Each number is 128 + 24 x the weight over its row's rms, rounded and kept within 0 to 255. Layers, rows and columns count from 0. Numbers have three digits each. The size before them is the row's rms in percent of the matrix's.

# up: layer 5 MLP up, 1024x256, rms 0.0474, rows 260-279, columns 64-127
# down: layer 5 MLP down (transposed), 1024x256, rms 0.033, rows 260-279, columns 64-127
up260 102:136141104143148081142147125115103123121139142091136146100117149150142151119137111095107099094073136154111160144133124124124102136107174126133118141148135148127151108126152144115168126166126157
down260 100:106164123099094125097172113129132114152135117133119103097080113085142121133122140149133104152080105124139138139110108092152150156125186127147119118142138123138129140131133147110100132137108124
up261 086:148124128111093125173147118136115136078126149170133137103113130140147118134104130147109111124143116089119154115131127147171064085116108090122128133106148147112112129085124163129109133107144153
down261 086:180143109115154126083129129134162118109123126093144129160131132115129153108143150151125152176130088094137097138175080111145118115124163135127165145147112109144136124143072162122129101130148083
up262 107:105157095136076123101131126090096083130113147101149145107097142144118095103126117113124119159137120121134083136111117195124134132154146134074136094141116138103134147099118127115141123167151120
down262 120:139159122140170140112114129117138129141121116117113116112121150145077122138164181099115173111105100162099094074163100102091138110150136154135141094171138148138144148109128140104146111143114160
up263 102:136116122120077122142118135125119116135135096136112094132104095112102158126120110152175103119171146090124127125119114136132082185156137160133149084127105140160113126094116161093088111125144113
down263 106:119141114098103157116174081155129152101117161105112175150169113131158121136119141166087099127122132178100094149145146091145154111156073125144122130129127099120149126103114064148088139147184134
up264 094:092142149072149091099127166122084107087145094157153097109171112100147199083096136142160136139129138137120085109131138156108152106110131073115150151103178166109116094138112144087154133137169122
down264 086:147137148121175148148165148147122174100156119160110116122123144147155111153141127132103110092100145104103184164118087084133132137080170124102096157103167165170141172125161086140133152123112152
up265 085:133156132144139138104123102114129135167132101124104132154107178150129110117104176146190098164106153176086128093154142145142081152119116103170162115100105150147116120133153139136136117127158151
down265 084:165123099110105147117111151155102147105186117100117125157147114141132174152176124154062118106109127128146172141091122112115129148149101168124126147095125144097119102140135145125139180130102149
up266 101:146146127122091102164104097116117148124117121123174128133136098089137122120105103134096081163177118064152102068098102140109134160126146134102138129141108174088127093131135128138135197116135140
down266 096:132097097155173117132153116140102168164151083131133136077130122141091162121127144117159099164111149190067124084123123129177105120129157141118122123101120097151183131107125120129131103123109105
up267 100:142124156143127126067101141104121138153149100089107124138100123107095123115122119169157139128139139136133082149111101153145106138183165121114153087103152163115140103111136129109111175146150085
down267 103:150165094092119145141182133136137095125117123125136111131116105104171148110107148115116111118125093110147164154161150131162101139114115079121127144111142162149110109167143111132180119122094125
up268 101:139173161115154114090087088101114114082168137156139085157156134138132148148128158171139103111122147163125087133092127111136124121114153127111155092076137109116129114089174164135126099139124119
down268 106:141102141119134103142100139137106131156114123090132119146150143143106174101117163086105140121116102129117128115134139118106153092119119118127178104163124120126118183134130134111111124169165134
up269 103:130182143142137138130172129164166154145120126169124139103152121162172081107141139111115143145070141142146119098105106141178131146141126105118144140117158110106132118135134134106136146142104156
down269 113:144076119064168134157167127125096130128101117105117151128152098152174107151140127105107135127148150133132135119105109159112129129130093159118107095121104145123131102119135109192115157186103105
up270 083:131100156111118159118168107108145130171137093155145104100140142153143139164151160123142130127119150151157144144121096154123158101183148128063133178135142169141135155103155147106084117144138116
down270 073:138147132131146113137099169090172127122101111106114127101077153078125154136148114115153116149122165102116152149078107103099119136107093112129114144108123113109098126178118119171101144107118100
up271 097:112168143143120095080103168165134120105121121119096128087132149132105164119109141135181131165165135114130142123103131109106108148109118126128163120142166110142106141052133161151124119148152125
down271 103:090119092120152123161162137146128111122125108107127128132151178121124135100115092096135129088154159096114164104148135117158135145080141139095108140133144164115127142094082109103144119151097124
up272 124:076166153150139126089110146109113112139119156113109127119146102142141152142077115086149151131147081137119126120071154151114125129110109125111144132137129162084137128148130125116141143137175125
down272 086:128142109118157129112127125091096138134143129111148123131116111156164124156108158165146128129138110130139175223067116141129153144086185111150131117120123148125130109139125127144090108149085119
up273 102:160116130138139132121108130132128122084105133167117136112114161134112131109154127156135106103109145079131129117140129127140122139127141108130147140191136138101140122121122106103134132119119137
down273 110:120141106112104120170149081173083109150137113129107120146067089133117116139153137170103139090135104149145162135111115142132138127139143152127145132142109077157147180085135114110116124142139102
up274 089:162143146162158117121093096136135155073115089162101133137108114146156146115121130109077151139143127148112132140127151134129111122112127133114124087090138119145136135098107132113101128143141163
down274 090:120172140120136106101107099100135135089107144142167096143112168102114119133142080141130088124161131125126131086118114148114151104129111133150140126114157120147135122142104134121139093143120063
up275 085:112109176133133127136140136169113154106165154123150145131088152170120168134154146181078128127184113088165085109131171145139141132151130132081136116156129146157127120107105139119141129104117127
down275 079:122148102137127136093127138116105132159124120090160131087088132112148117119152135129137117144121134104113096142102150135131169184094112103130140130143148121158193131144140135137091141162145141
up276 094:125121126141167146094116110139192137117122136138123082103129102123097118097113147159094093134125112175132123118111113167131093126139157090122119107157139141144160148132112098135123118094106106
down276 093:114157141131127132126152105115152162100120140133138140145153134142136124151134136133132139142150151153082150138136114065079108097113119142145156159150131119119106085100156139128120092157136131
up277 089:145119111127125151171154147117118134117167162129157125115121172093142162094098152147103136156152139170092118110101127153141132140137110108074146148104140115108112125168119111095127127135104070
down277 084:136104139162145116113122158118104128154128137112095108115084116146127107132113127147155126187125126132126131106082111113087127131139140164091122139121103163119129122129135159170092177105091125
up278 101:115101096129150114105097119094089131155134103142165154115089136147077094095114135135137112086131136166142151129121154143148130106115135140140129122167124142103124113107121151147140132145137116
down278 101:116135106146139110149088187165108111154128093112143122156115124100073136106156132122118134100144128179099127117137143166095137112105140105136129129171098126136111138128108139147141159141131147
up279 103:102171133110114119163130096110093148127107150109124125122157122167113165058107111097179135123081116143159118153138180119151105139181174132113142125133161113118112101157140153119117098134195125
down279 120:077105120131112103144135153162161128099094124088146135154153092143152156061148144091127126122110163141171136138140133103196122158135129135129135124122146144126134178121120140114122130100172132